From a checkpoint of a small transformer trained on Wikipedia.
Size: 12 layers, width 256, 4 heads of 64.
Architecture: rotary positions, normalized queries and keys, capped logits.
Training: a variant of SOAP for these matrices, 4802 steps.
Each number is 128 + 24 x the weight over its row's rms, rounded and kept within 0 to 255. Layers, rows and columns count from 0. Numbers have three digits each. The size before them is the row's rms in percent of the matrix's.

# down: layer 6 MLP down (transposed), 2048x256, rms 0.189, rows 814-840, columns 0-255
# up: layer 6 MLP up, 2048x256, rms 0.19, rows 815-841, columns 0-255
down814 092:110103115104096108161138141119142155148164138136139138111094100120090097139110130148114132147151090121142146132174124153126125136094142139150131144073072083124138085105114095096148140119163088088132111202111113142076150128149102132131076124138139138123141128147133115107149168146093127149126141152132166147127131082093117133102126129101102129096073148100076113143125137102125104120119139114133110143134125144078115122099118133101128144077123116127136116135140178157105176104112103148161122150182094178104153111105114138134098143135157177110116122172115102208141158123131133137125126134107159174127129104115143118106060104123134117102133139143135155144176114142127137136158121132102120116148142088101111145137162148107160140134108103109120115116112127141100098131138129
up815 094:132159177110137095115163133078136114125134062132112188142115090165134134101110132095116099147112135166133119147127133122110148103123140124124142107136104160105072111131070171108138099145129144152139118165130104139131126136153169094113119157122116129106151124160119149163126159137145167136124136164190146157151128111123074135139112119131118105119128125136121148146152182139184098149126070127115140158163149079138138144135113115157133072111124169126143113165144109166152143169123150152128121133147141150139142140119137154171101145084153127139082105138155137129110168123145110125148143135126165170165137153121143142132151122131112153154138121158195118133107172146156104113135129134155145121116121114127136099124087110131187073150133117129137108116089129132147128142140167
down815 091:107116116131118152105151158168126142129104107133093134164117098105117162146143118110160112153106098115066121105094148078141072111118110149128129112108127125115165093131138143140139085139124134148126175091108173132173096076143116103112165096128128125152116141124109110155122111120098089148097147141113132157134145142133173123136148135131124094116132087138104123132116093080136104137091121124129143157130129128120122104103155146151124137139140135126121141126126102109158129100124090118096143108114132115137192134103119143104126121052113076154115138158133154122170153141133148110077137096153159154111165156096124089085143105124123146138133106127181140100101123162143064143160111159141122106091124099128119138171150132085113128126124142119190111097096125120168136145111102
up816 101:152130090133134086128067116160104153154161116124133108146103078137087124104101151145115159161099127102116140140158155126131101130126129121079181133157124120129131140162115146128124107133119145113130127132127107107143133145081148152101171140154153153107101078145133154093137062124127136139114107147192109109128155147145111165130129075112135131137104173143149139160136159138124163140113110094126113123131168147124160082129127134111148131118171174096116116135091173136120157148122119129130128168146110081152146073103128119144147138106123125123085155104109072108135134117127096160121155141100165125133167093125172151094097122157129123135150131170131149135093124122114140120172110137144187104094138143139122139161114111130097103094133149134102138101148168144161137159139117
down816 102:097153117117124105120126118121105166113122140124110172128170188129097112140089127089155126162111108124127137150127135132165137205127135114127142160144166092116098070155136127092151099135131133120126142145136142113129117133128133162094090097114127148094117122139146095137136118143153154136126161097148171136110124131094184137113109053154129111169081147142129171136134142145100121103121133116143109113137151115171122125136164093132149116153123146168149114174117128136176127121139119141074129106098127121099092108163143101087124133137129156163137160162117141131089148131166135106106124122153120123131100158133151090141133158118114082121168155128122127196160101116141120113138097159155119137147132133134079099127087131101110123162111127141101174152166142142137140166143096
up817 095:093132154142155081154121101141108132105153082143140168134097115107160116137100137121103168116108127120127095149132111160129104157139120131118133108137145176127152114146120163125157116158159138109139129139151133156107083139103121107138060139091118147132112130130159145129069113110121125110117113188174171119159131102080117136100104118131153125108127127103107146132195104136149104166115115106105093103113146079093139138140161171160136120118144101093113145114127143121086118139181097159101143130168113122125097138115108132112121133149082142154173162171131110102142161163102099159142105103090130108136140128141141100097153140154175165137123133111111175141140143127162177076113134146137138117156110138144106123137115127151099135131150127104141126157098099119113102127111076
down817 098:131126095117098172126142090149174103141121138144168143139105126098103086107091153130134137126089105137167166109141126099141122078108110120134174158149119123125120146112130137155116172138100139092164106125143147095116135162160143128130067162123148121129145137103140085187153144146129102144186102120101124111139103158162157110175093135160114127141150098129116137142100146100084138129128135131182142109135110185139152139158158139135098114166150169133156097131133090136098133114080138114140132112104135106098148168103071130107133146147136131113103129097143174127099114101100139141124134145096141111137099131174123145152108134075135128133145145114145145107095140148103117156135153152101101166126164156130136129096119133123148084115155125110062108103137142119115103106139135
up818 109:127138134122114125128142114125132120102113112128121116130105114130102163093121099149109125134098140119073087120159151155111123141137132099125137169123104109179149124106151100112138136134105139144107125141130140134130157122147145174121145112137119135131155105149097127132129125138130121142101149107123120131137168141120135153118121116129103171148125169152148102150104095154077122126133098175208179098156150120147111189095132151130155125083116143118118195109168105152100160106115097158131106162117094139125154152127118159148093113109145140149100107109158092112136101159118143170095106172163143158122181110146148111141147096174142132107147101139142056148114146125117135156168163106138132101145111145131123100143156120075119125122100163170094100165145107128153163158153153
down818 105:127148134094119125144103160146091109132099096123139146134156117113131147118118117146166092130131145120131109109121131158125100097136148123097093139159138064151133130115107161155083115139167155173116105155130124135122136124114151122106134178143098141188152142105130122138085131091153119110124154115133108081075102149102080131166123122108099125144146138140134133130097137175124095160093154143112094138118127115119128132109140163111124162169078093141135143107133142100124159096120129114135154123104137118093134148099124121144143166086152110160147101131134045087172116149100128101093140158136111151143101132158124140159092141167113098127141169141149123123087095201176164137111130122086145165146133148097160133156130108109119131133140144124114118149164105135108151134117152
up819 102:121087119147132127133089155124101083126145155151154119149121086108158140124154121131093149119129084080126129131155083113137126156123111131136129140160140151159135117113150126104121150142116172165124166162091136117173109115136101104142138146114110084121115134077133116162155128126109128114161118074132083154091120158127135131164144147160128125129121114103122120096147119140136128147112121165128142096113135135128134187141148118131086105118144091133158152172099119120117149098144136158137112137127097172096156144132121133143134124120110185112055134160125106133122136129156149134136130128135116149113152074155171101145172114167137174149138127124109152144148077099126116138142095124151157117164111161134110091094107113119114121118059079144078169158100106109126090150120152
down819 114:138148140124150120084145135130127144129078102133159095144144147106134133116159120135114148139152072124118151118128114111117136142117172135169110142155137118142129162078126175134143160146128155137112119132112157136126157157164141148136147147107122076116129125100183097142148131150149121138141096127166142131082148109187174138103082101142100181128072118164111155106112123089127144135124109143131170130107143143136108134125150114153111142111120100135106125144137116140135107121168109111113122115154124158085102131127150106146116130146116129153116112140125092157169131090184150091125136189095130158116108093164102108133113128127120089141126132121143101101095112123095115123123173052127080148075096139140123137153145100160146094144133156065119132111118130133110108086164147
up820 099:147129164159106112135111147099116122188165134151129098113103128134147116111128134181161153146112116097128179041142119140188162151131169094141125101104135162114086107189177122143134131102105113136100125131141088146124114119125147146118155172116117133118156142130132137102116117144111136128129121151121144077127120149119129114118108120135137077145163150129108132144109119141101045083124162120189158161169133098103109094140159108139152127182135114124128122125117103115113130130167087118143082157113114103151133121125121135110148151123169124098085141141125126138083128155104079139136093129144141154146138112110118104133169134069141128149104140145140138128156129156104150153118130113133133189149124139146109142140126149097128155107158145121124149113130114138124094159125116
down820 097:105137130184154143131151144119113131124138116137121174146149125101114130128126154132114154184119111127133129093159118144137145145129135156128152100098116160148133127113113110115119135129123103135100095107158084126100141140101145121122089159111094146120164157131129114085178157077110125123129123167119113142058105147086118100109118068108164123117172142153124118143140154149146115137166191135149175176136163131116096070106110119060115164110140136151120122114100129136134110144118093104135114179161171136125149108167106149118189122159123128158129111141134140112107114187087098132114104088140134146103106159103172130114148099123135131132138154133143153102110122133088117181130125136121124130139144156142086138166143138143102139116145148113106173125105119102156105136121140
up821 101:121101134129154141117122087121146118087133127129118147170135140153095120114159150133086153142122119131112121150162176120140098130129141139113151120143156090163095163133140130130163139155145128138105152125154115124090114116118140128159145073104174120107114112120156126128122101147124178141074149132114131165126103117091146102135169151116132152176142117138144131112131129136098120109122083145147144060124134147107106116125103117116079093109133112136161108129158159108095148171127157108144091076094137183114108153151066163109097151131090150105104132159148108132114141137130104074159125166153167136117128090115095142151120132093124175101115139085103142073143136150140112119096132098108115153159157152147101128123093115115123122140154124143077138108162175117134115169123122
down821 101:126146124143137116113125122148106173146154123119105139140093142150090095156180126116107142159157136120107126153089184137137126123129111137154117113118145132122131100129147084150150079144128128116095114146119169123099127106114154135066120107129103150103108175119164108110121143144192128087138121187151078105136147144174121147104135079101140146137145087116115131125143119135104111124102113151159116096197170104057177097126104123125150120138154129145110141123127111116144115122122146108130114116103087111125121136118111098142083148143158077137101078134102124149152140109116130119092105130100128118107177120124149149146150074134158143127106129137149148122169155106109149163110153174146119127134099111102101143108148105146124109132108147105136149120099108106193096131127116
up822 108:158139118105105133154122158138128115186108101092102135168119112179176102131118147168114119129109073126181155150124126133123094156130139113159115134156121141118143134161147147106153141138113166126118157184180155093131125125051117104137122148146101094120127140186166107100172184152142130143129142124121168088123137107103132114121140117142159150159067115133105112100126155140105141156154108102120113125173112147123086120133161113159145084120166133155144146118144121083095126145155156148090119089098113152138155166140167132118127120139134179104104115133125152122148115073129149149115081149168120119106097111146087085111156116122139125135139106142110150139142118149141118112119112123149134136081132130129104112116100130129131140131106127141099130134155104076136129155131145
down822 110:156122171092102119142131140127117095125121080083106149116088097135133168138122094132137132118150065131108136108154096132160094122113127106094147100100125150096175153121131124172137131154130125124144145136128151131168116137098085144143137126183111120123127145140134124089160110073129125154166137133134127110093124165116139157138150153132153168126134173078150142147141113142094190127128123172154120058153085135109126099138137107121110123113153155117140126120143177130114139102137091139112141120083148130123155121101124131135136141135145137136155116101136160142157098163156132145119109144165159176105146097126105101151111168154090166146122089147109164116123102109152112093124140091080119124166107103145146138095115134124103097117135107123095089139084147150097096095129127
up823 098:170156181115142131144125147147125045145156149134118093137094124083080087161164133104152102109111098149121131143153148145153100151168118149138148112146132183162143121149123133154104135145179135109138144132154130142117113095132122151086158138132161136126156125116131093130143133120101111114122133148132173107140112113130117082128076105134135143132138113157076141146133130140115136112085132105102153146118119147122170091144164137094115159137132164109166129099140121171138129124134136121143128188120121111132169141119136138092148106113173121123086133085110137163135139158165089095145141173152153109139129168167085110117153147139122153173180100107122105151105125134149121130124112144153100121154155088123140110108127107127115116121116177171088122129146126101099159158111143
down823 095:135135123108127074127136125123108144088122103124104107131178118076124121153118146146121093151121112164125142080134127132136127102174156138156120109150102093101103129063140102161126141118132176102147143121188133136075086105051129112118139139136116151132117150111127128110123114097119171158092135077118127081146141097132151107123130121134139137122140117131123165135128106132132111112066124120115142133144134132136099119147160113152104158108106122137147139137169143142176108141171149111133110165130149114115137106142146083123130122172089106172079109129137142136118134166177137137155161129097123120130120122164120147169145180139080107141131117088116101119135159073099159109145142130112122110171117160149105144166118157158102127144169121130115116105166158158118138133099145
up824 104:128109096098110163138113145118179130139112129107122120171150090124100128149154150137158116104185088105111140146126113137126138117124109157070120124152150135177118159167163115126141105133113075117138174156089167107098123189123135091110170120143133152101091124085129135123131151104128096124167101138105101121092135126118130112146140103110183175119155101142152115160108117131155134147163159106099144113129151117142117186136127159110140142118164151135134158095132111169165132163114128144109123089109133127112101104133082124128120113133136137156094121063168105157131133128167186107128164091142115105141091094153090123102129120121142093092124121088106138056129121092140131140129160122151133116108150147107128128140131120119090104142120136126120105138143130130095141132126112
down824 105:111099130130127117081139091098087095129115130127153153043131137118147159123106110108132141168085177120162083108156155139119113132155134099149131129145094149128152165106113188128133161126111168112150148108189139186149130124139153113090090115093124176148162131196104175137092103130127176122071153096118147139173135143143107157143148156137102086167132162113122166119137148138116115115119133147140113127157116148121113127142123093148142127142068100104121113147107150104122143110141137121159135131150155128149146147122156153134091146131123118127127106169097117102123122153129095141116103127115115145113148134101135101128099136145117173130107075145147107131117127090134096091118117121106135125096111093164124078132138142137138148146128126103123156100103094113137130118126149
up825 089:147079148118099149115104086153102141119124104128163151084107151109148157128119122169148099156141179109166099143146112087155117089132141130166138144098127098133137136124111143154126111195092128128131100111145157113123115114120099148144083122116139146111116115135082132162103148124141129184119119137152151149125113110110142121115124105107159105146094151155091132138110131186136133121161116168154115146117164186108095134158136129175086127085110128046122115138130147112129158132140093136124165132116116127144147110130098119128088154072125137117119115087111167132075127151112168133152123127148108120112104134175150146155130136099088115158144121155117143150094152147138123118130086092120112145119161108131111106121121115099123150146091141159146131126102078115136087162093137
down825 085:134138159159125128078144138142136132142129169142114119124129156127124140124143159172153145108081090111145135085113154148137143076176132125110141122142155172162108159131136128037140151118112113163095073160104113128143151104147123090124123090079125116130145121127103138096091128126116123139174133139144144152124139111101154134115096163156104111131130095114147127132140135116122148121101132131150123143085105108096127116155114117128143095152126170119112124128093158138131091161145157104163119102139172167100106141183126114158130118171108121147135098109146116124154200140132120146127142169109102179148103114114123141126144114148114182091147090116103099141137137101077122164114094119150145152111106090120174120117120122115164125126106101104115134143126140190122132139154149
up826 101:145121109133118056130103157129109105111108102095087138168128138119165128105148118115113119096143099139142124126134143161141118096142114106167173144123086167097139089129152149121166107141105168110093107162119126090142120096108132156149109129092162130129100069156108162124120146121122076090140128159137119134110084104106132114129140153133139115147127166102124123118132120156134089103091094155143114121131141112120107130103099177077091141172143143114133068134085129118149132135159112105134123134159164131114113122186110135111157109107173128120181144129139145160144121130144121132065146122133105146134098143075113178103108105099157124117137116135118168158108124102121160146121133131134131138134119103128192129108107137139132150104134072107108108136146080133131156132146096
down826 097:127115134149146112091086122137118104126108146115160156139129083138095093105125155126163143137102094133152097120145079117139135115150104126132116136116127107112125149119133107158097168114176125118099153146185149105173169134164153122133138129144138132134098120111145139137137152134102146160160132142093113092142147136126109072148135144154138169123122134145154114131091139171101167114093126160109147154126164122133134097134164129119126131137139080131143088138115110105141163138070113186132160102122085110186109145153081175093166096094154104081091097137138148133165138146130146086122099108137134137112135143094199157139103130143140116160171091106125160144129107111119145105101095122125148122123094171151127142134110118132155124109143069138134121133126132143098112130120153
up827 100:152099139115129118163086090088183128098087117130118136142134158124124138127165140139151134089097083140114141162139113170146149106131104179105123069125117098113143118099105181125132118138102139124159144119054136107167121130165185123081147103138129151140160112131136115140117111171091114125151116115163142105100098124131137148126132156136165087115147117127122117111135137154122103138103140101103111119145135120136137126166135125097123107126135129151173132101119144170173083149169156109151136161153145107111114137060156130103105126107121119160174133140149166141132114151097108145156132158138144099137090136082132112118144116083166162123128117088126143102141159142130098108137149115138122156121129116100101151115138140131151096164152134104113128114077153111105085175151108
down827 099:114098137140140140123117109144097163152128136175137197111144169082092127159127103104084122142170140091111134124157110145125145149109103139153154118134182138117143108164112065127146122162124076129152096068119105148149124151161131145151128125148120109128131138154133130101118143136137147135116158148117082110141115107135115154103119133145174153119127143140103162087093113159146113133143152125141122139124114192163101143129092152083124105120130123155127149097170132134113092134145134116131093160156131132093093163125166161121112135133195133098095174203098084098127146144143155125134133145148148134130127103138108135133112115099089085120089084154122128153121134124125120141151127145129155159128124146134140112087163091144108157105105112137126154122123092139140091136145107
up828 099:138108096192096083124129135136139122135143126135113130117127125128163127145135165095142160096123138141137077117144148148124124174154126134125136143077109102106106122121129154134151096149118135146085119141132173102110177150118116150122104129133167112098113125109107142108156122155095126176151087104135158120143125142127112137137197149107156121162153132123109124155169118127130127122104134116136137161093115176124154127147132138093146172123107075153174137109175104103173122163128123158113154101097138156180097118130157134155116130125086128118112143146108097094117085118120166088077160116074109138140138152167099138174147135151137107111121101179126118129133138115122161128146143102098149173123165119111176116132092106153140126134114141146120136161104131155110155173135165
down828 102:148111138143139156121147114157174148158109124094121119105148098120168117131094112101101136133101142119099136170124119163156110127165152136167154134152109120142103168090117137096106121149125111179166131159143152155105138161176174117097161096112129099098122151112139132129101101155105092139149111102081111124114170165095160173101115168140124105151137121105142135139107137145155134139127150121149143153123154112137133145104107151089138125133161107106134140134130145102136095135155136145122152102078184124134151076090191138136134157143116085131093106132109111130164175121140145140108094138094097156148131151163131118148139076108170108120176156132131100130150129155149117142159138078122146095095149109136142179129141115094120150115119125105156119093128098158142114133097128
up829 100:098108124168121133136138122154124132132116116095149109127129134155169113131140101127141134106170120124124120136147093133133169111137140147127158142178163139134152184176154128104137097080119137135127103070126133051194128144121149114099134121158107153116153154124129123129115141110125089148164136152124095175093110144095130101106080135118122093135130120130155096122157136120138090130095120098169116136096132109107099112109107124132118139146122113124141093146122181105109136103110137144130126137088136136145161166130139123103113115167104119129091091105122098080146150107114094136132104128116096136146148151131111096132120171141141166112150111103151064148104140162129093133118109127124141167117111126115097164149111147171086134096133144128150096079095106189076091115105131
down829 098:140148159156129094129136140163155162127136139130142081115114132122137150117152134109124159134127130094142131118164087135174118104094152118136163084093126131085148145112104136076152158131165104159175092119151098133131140162140139098110140136112134088136112109119104099093131122158108149133133143122144141107147132141137137124120142064144089122143115130153074161129137106094138103144170121167103108109147140144156123122086131054139148110151124143134128117126140111106126136112121118157156125102158129175141099110121143137113104130117165148117122167165089078137125154102154133082133171117169125143113082145104167137116137107129169131168061151159099172152113155127131116152108129135139130121122142083135149094114124149123067157126113145104128154168112142108114167121086158
up830 096:092122129104086192109125157113131128133121153164135082143116103109123122123129125137126106106147075139138164145110098143107106151142105129078152128180121112151115120127125147148121127111128088129109074101124130134127063161095138133112099127122113138155103100106099150119112140106114130141141090155121178096141169121104125141134115123127155158099150146113129138179111175134159120112156123149123090150163169173142157094105070116153132113134167141077152129124118090116169144151133149129144134145137122070165161094142099119105140147143105114124129157113115122127154134132145135106099141127113141112114138159100107122116135110142146130137116090096133164104102094140126127151100129121141095158109150074099108163103171090112151097079136113092129080141118104151138136159079140
down830 098:137167145169128130123113163147117136120144135085153162118118156136128154125189129151142141205094125129092149132171083088155090169099142132128125163150119167143120143156072118128088134130163144117143119124136096125117176152119136130163149119126144138116091137099131104115124109171110136153128102190131116111115141148108102115091121134156130130168129146139162158130133155121140099119159159114153152163115115109143152093159144101117128144132120119102146105192116164156109124138170147119132150137120120121144109088137135101168143155105090109109122124086115094112106146160106150112129127107125104174114108142121117100123186132152150129149166136109145182129107119134111103093076135100135146122121122166090166134102126171096131157139099151120118143139114145137169103157095133
up831 100:108120104123121097123114140160143132148130098116133129132121105131157139155144117182117084152118128116116138139144095114156172128167105121102108150145119068134122126097127172136180081099124121112110144087172183063131118131138079071130126109099164118077068141113121148130136090105096089125141117106111100169128113101144143159154190109117136146108113141101152194126129139128134142127161148137071110124118142148112097102097169110130140126107122151133082148128109087099136129091152159146111179124103129086139127139115162152130127164099117115103133137091140105097110118114141118135137161162107116119124167130146116131142165110093128096152136108130128175126153132122128135127126121138155125086139126112117110169182113129119120132103149125153167139132127098147160132117119126
down831 103:125125152116077120131078147179111122138119103101131128166126113131118143089093123167156129127104075153134132150133118137138139131179079138073083124077103139094112082172108123133145110141166163110147113093127139153087133101087119131158126061142133114122135139128142130104143113142138137160175134094125100111125125126115121142207126101129101153118107114129132176122142125129145183139119155107137176147132132111084136117109153134148109108156134137140155123119161118171144133109094120156158125119138143139133113115166123107116160141085090131126097123132131168112171085137123139133159118142130142123120108109089106149142115155149125113126141124112112136180081111147108144135114081122152091098124146094155121086164161145109112124105116085173098106136138129150169117137137140
up832 101:119139141122137129125119144167136158147152111175115118094135154167105134145124073147116134136127146162116148117129149131069116134159116149100151202105115134090132118104132149127096107132120110131125113135111189143123096181117133077192138097126102141080120161146145128166101148163179138182163148136184131107113152154110112137116132069137087112123107119102100108184128156115119103110095137136119142134149152131120109133113118145111119101085116123135132194147133116109097139109159124117133147130121094134141101140171115085118105157124129120141106138094116164113098176143124138112090121096122110113106103119125136127118127116167133118124111127076107149090118107113160129101148097110161125177101113098160104146120140120152149114122123140133154102125104100153136173124124091
down832 104:104146149115122080101094143098100159155154185154097144139164170129141111146127148137116131112110135089130111136140153093132080136152101148163119143146112095155113134126123143125197118134087154082123164139124146173113135129126130128088137148117088084159144123099099165107095134124101131119120124142077082133161126115105133162132136123159129137168142133111138162128165101106158112100133099076141161088131152133117105151127123152134154086111105123115111133124107125136161107166158136100106148135140151123129114091102109161114133184127118144194072132150148176135131124130158097124129166166136135171136132146114096170131161132107122171121150139142130124154162169180154096140122148144121113112141129111096146142115113171159101142133142158106154136132141152135154142123144127
up833 097:103163115122151135133112130142095160137128106122131142166139142125100133127121135099115162130087114119090090119123147132096138117126157091092079149111140131134124166152111095151149114129131165111139139128168112137163105122126138152140144132161172176090166145106091151128126118106118112139104071121124152127124081115103139119114141133105130114183140130153074070139128120144092093131111152136186109104105137108115127149089166147158129150115111115098163131129075157151102098159139116120149112141116142107108087086168101098133159141126132131133107137125155110103154107152127140107132103133086158124074148077142145050095124125139118128166130175100150166117118117140098152126099118106107169106175143158160120157133116135124107132140098104150124176146142126141150121117098129
down833 094:095094136109151099140146109101148156136139133092136080120117090144132126139154082165116104118127134176131107133134172136174105136154112169143172077091100128131166147153096142131111146129123150138121154121112144119113132126094121081123122137119099089130133089181155097135132127102138112161160138125175139094139166114118097158135125129086122134125149075151120182132143176142156132138112121123117145167148138150153128154140148158095132152121125109144102128099150133137105145159094115094140135122118094136138130143162120160147106113156137138131151135086140118132135161107173132177114149139147162142172117134160128186164146154113128153114136126138136172157110098165149134150166172128123129161145086104132110121100120136150095129084122164147114128116140097102087188165144138
up834 093:144139120119137134089181097156156123128126106115164138151118120122121128096125153180131159150116118111141112145163129122113123143109134176123120135123111147120074162136146133104123140062157130164122126125127136127137173147154131153148129156143150117131157085143115169156097127111112101143111153137119138144138088086136137133167121132134100114158070130105105139124122157106103096152070121104124148053120149111103159155140112133128129131151063117134100135131135136114126130152092092131123108100131123139168122119134100109146124104135155153091087127148175140069066107115140156125179126111119165137142139127134087142123152147143185129128139125111129175100153168120111141175097185128106126135128144136151144179099108108096132115151152105121109141088120103172117150146129121
down834 096:124063143073126128097158126092144145132115107142145149120123160129102127144130132134110119136121142114112144150145108123184069077137143175154073145144095130164180115141113108099108151135192155132124112137115159110091122103137152146137124109144156174117102122114092108146105163123134144122171123132120153118092163115109114152108156135120179137156122139158131099165090121122129137130070136156153152129106132117119122147155132144142109148111092125140096172105157128110175132133090166125101141148148112133125149133137164133151166113147155146112125120106127109134114132130130126141114163138118126134136086151110113107148108192161116130116098135150109161125111122115159096114083102115122165116125132145164121134135084131117154169123134163079187111131145154153144188130122174
up835 093:122123152155133103132148112113119110112133142130141164120158152107156105109146155131081101090141108124102129149184139093107150106157102132115106145127131143149146116166107145111158130112143107119080108126166121144086131093107106116102142095124093121102146152143156121089157118151144132118101118110115164124095126125084157112127104114133159135155136142150143122112158138119070098159137107123127119069128140124089133114066130134099133100181124112068150142155152131105110124114122123124119162141174128157108136125082175105146167189119148151122102090113087140093147139131107146089166123141128090122096131089129163125061115102116133140160128125145166115101147159116092138136134104110153166164166154119111118123101121096122114119153151134157126187166148134144154143145111123
down835 097:090117151142125116123115096126101151132160148122114146196116122127110120100116135093135130117108150115123107098090108094160140133150158137131149092123149165115125169143146131159142140106125111147157153140105143110105105144117128168121138129108123183126091150083127109137136127131088102141108091141127144135144119152111153108133125163146114169155170141131187124139124147095085123097153121137130108149117129135118178138135149154110143120049151141107130172147164102129125100140089097142121145170096127161108138119126115098119115167161121107182119114105160114126078106135155118139122163139101167106173142127136100102083138172130128147088108144087125108138112164113142154083113145160092131111117113130122064109167125106132179127124170176160139113136142152144127123124088118
up836 097:152105171140131123133111126112085156138117131144158138149127145111155146085134162112134133127132134136105112124111113142108147094154100128142157137152140114148139104122103115126120080157117141137090131123121146130130118146121095087128090155149163116149132148124086125154087072128126139107120148085158136139128131116124082140068184076100115161143092147164071164144104126135114122156119106106127090141119109129162129133136140130106162162117117157116125154135132122126155130140129138162103172161083092110095115148089177166128146122137110162146106148157110101126102144079150170171097107089118101108144147158123121137148136112053144136141122074141099131149140120158145111166136131116123124148105133131114166133101163148119099103086089132111058115087125145097130121118117127
down836 095:105117146074097131129163116138112149157104129174120135120157147110101133162142125145135115145153126155182096126109146130121187154117110083125102145105103136137118179127057085130130113148126101136142105155112155113127108144149159137132110110150112123125160115109143159117131151152132128138114176112107071174109147141113138122176122129109182151116102108137141107111068108132114166135128130102117164141123103123139137145116159112120141131158144136134077120159169149119127137128123128135091132145150132146065120132130116191130148113159082086124106091130134112118126126140167174148159093118135131129182094147146113159123108152097156157127153121128136130087140088152166144121143147139144164150157076079127130100135105129112159158120147139130110139130113111140091126107139069
up837 100:139088116154141123118110136154133108097113099121148120127182123142103108149124120070124128135156140126106147115130101127120153094140109146121138158154123143182136125134189115112106139121129182123106184129114142139151097098172155087133074141134111146159162093137148114125120121112152132155121153108110133129126089156150104155118107114139137128143135158152098137110123108077101092106139121151135145132105106129105189102146141108131113108119130138145123126122164133109094183124139106145116127103143097086144131101117101156129102109118110181154115134115097106117085140134187098076098095112151100087112103159146102129109123122072105160089147129155155132150118117152137150123142141162152107083119135133108135092135180135125113108183098095130151118146143149125098070127101100
down837 101:122154184082141139125110122113125130091142167110148126126115139139145113125113132126134148097129145176135109102137134111109154158101137167133123125142130165152111122144145141133150093144142094094132125140127182160164126098172083195120090149122129126123092140131159106125123110127092120128127122134126124077129129152147165084177114148136112130179166091140094177132129161109127113150115094143130146129154147146102112118102156128176153163127124169120113115134115092148114076130122164099131085114090101171125114127139195134118133140146108147113076083146146142070146151084106125164133106130145140128120102128161106136144121138132131157157154146108153170118113114087116114095137118144162127143133142166131141152160132085107101164145110163127123130137114126168131172123144086
up838 101:118095134214163173138142123141113137129201121107144104128135156187134151149150160134147091076096108125182163121128126133091116118131155052057146105137118149139143119121100140103130150148156130125082129122128152110105134133145101131142120143131134093096136152104130116120131125175166161146129084096121165135144119127120131157100138174146129132137132086146128094124106098149121145103136120115140120127093147127113141117118143126144107146110145119118111150141124141122129147094141138126138059121133123108104096128110180119130122156104133097123060135113105146158119156105102148151158074118100134134137137116180143166120123140111121148132141172114110100104126109093113109093103135121107133146172163126103103136139112125128076158154122133124150122135116162108166140103119157
down838 101:124163106118150144115123109099119156165115109104143144129132071096161136127119147132108128101095131130163152171112129143110095159142104104123051126113085148104108133136130154136129137164144148150146096100101087101121103141122128126146129155158120134128111164143160149122154134096101137205113109107138116135123138148112115116123111162124113107076160162126148117107123110113125142104125171092113122133094124144120159132150129082143152093126130088142108108139113138101132132118172148122126093118130161110059105109112100155157123149093097119121140178106150140101200079137106144109165114134091080093147107135132186160156148167127104157133151159132122156074145105123109096135153151137127108148106126144104131116146111112103149162088138162119132156115145113108130124140144138
up839 109:144119098145129143110114150134126198129124078158169155115141117167119136123115126169181112145111151127116148104098111117164090109148142132094107096097139119154141107172080170144137116174150145117116151144146129154150136114112130163117138139082148167123104122143090035111128084099135105110144091130098165142133124109156104153132136166144136114172148126155134092138130176124112112109166142113126125123145098129103111131132122106091096109149125137146154164172121090148133119147093105157120149097110137173164174134120117168121103099133155129140111129060159134129122084168132122132127121136137119162149111107123160139143143121159114129107104118126125090159130127116152094132096119113105092162114120122102162117075111152137125106113162131108114095120146166116121127139117110
down839 095:102122096151132099129149136089149129135164150085105131129090138156168140102120114137091145131105119123103149119115172135096113134135121089086137130141124144149122174116120135098158127138080112151129090125082151130139140103170152155141117112114093094128168129141143158137162145128123144174095117149121136103158121125152144114158139137158116114129133106112124155148120128131124102137150136156140167177129062115120089146173121121091112130128116125147120169116117088156133129104169139079089133133124168081122133146171139118097120141101066120122159089138149102116125124145104097123138127140113130132153128137188087164085143126110138142126091143184128148139143188132120094133128140154110116132114126156078116129148170144136155118100168114105143164152118175180169141107125122
up840 097:151131096167045131110116117132125162130153102120146104120089147108185115116122162116165127121108115107115174106118137154095091119117093122068125163138102131119109113128137156112109126155115146126126169114128142115149107097166122140139128152104117124162065113102108144134114105128110146115149115112142112149174158146163110207107143108108087103116108118112111150141113127130112131124089140121091156082115124139143136087154100061117113129180119096108154097154138101177082145122141138148153107130135142142108115089152105127129125142089154091119108103122137155140104141105098115141147125094146138108106143130140139144115168134123131139105104105146105130127127098137128136117155126100088116151175093128159152134100078158127139168126114167132124102158081090123143119119097140
down840 099:126114097116113147135163070121189117114094106104109145152123129100102093122100138134119170146144142160104108135119152132130158136097131163091142098120112132180100142144108156127117093116101122123147141142137117129144118112152127140111143095091121138114125094133155154136090113111124124106148149151130091111095119135136126153118113136135124133142157112090088144137141169106135141137153165164092133134148095092119139134126166098091124080086167133087086147101115088175114101110090136100121149138083116114132110143145132117130136097156125127102109108110130149151142169139169166128151147121136097102157145150095109151109143142141144128143118139157175093148159119101149088074115102156100154166097129102088167118071143152162137169117119132163104147125119162129168112089115171
up841 092:137145141143133151139169138127157120150136151149168135138107106136147095105104137109140153133155150089161112166179160154146105134089134117118070158107112152137168139162126108133121091096112127080140121136140118155146111129171145171146111188135157126146127102056153137132125124155129107127101112096101143123093103152163118089128116117105066094141109159118147113111175065113129117126110147123099137129095088167114132130115084145120145116122164154109131092122129121131135176177120121148166131137115135117119103098110121113130167143084130130124105144129132076126104131131137126118136119125116121131146140137142106144110134100108103103119124164130093105149109158149165133100157097141148140128147061116168121124107121129136136136088122143142080146127081144167103119165105068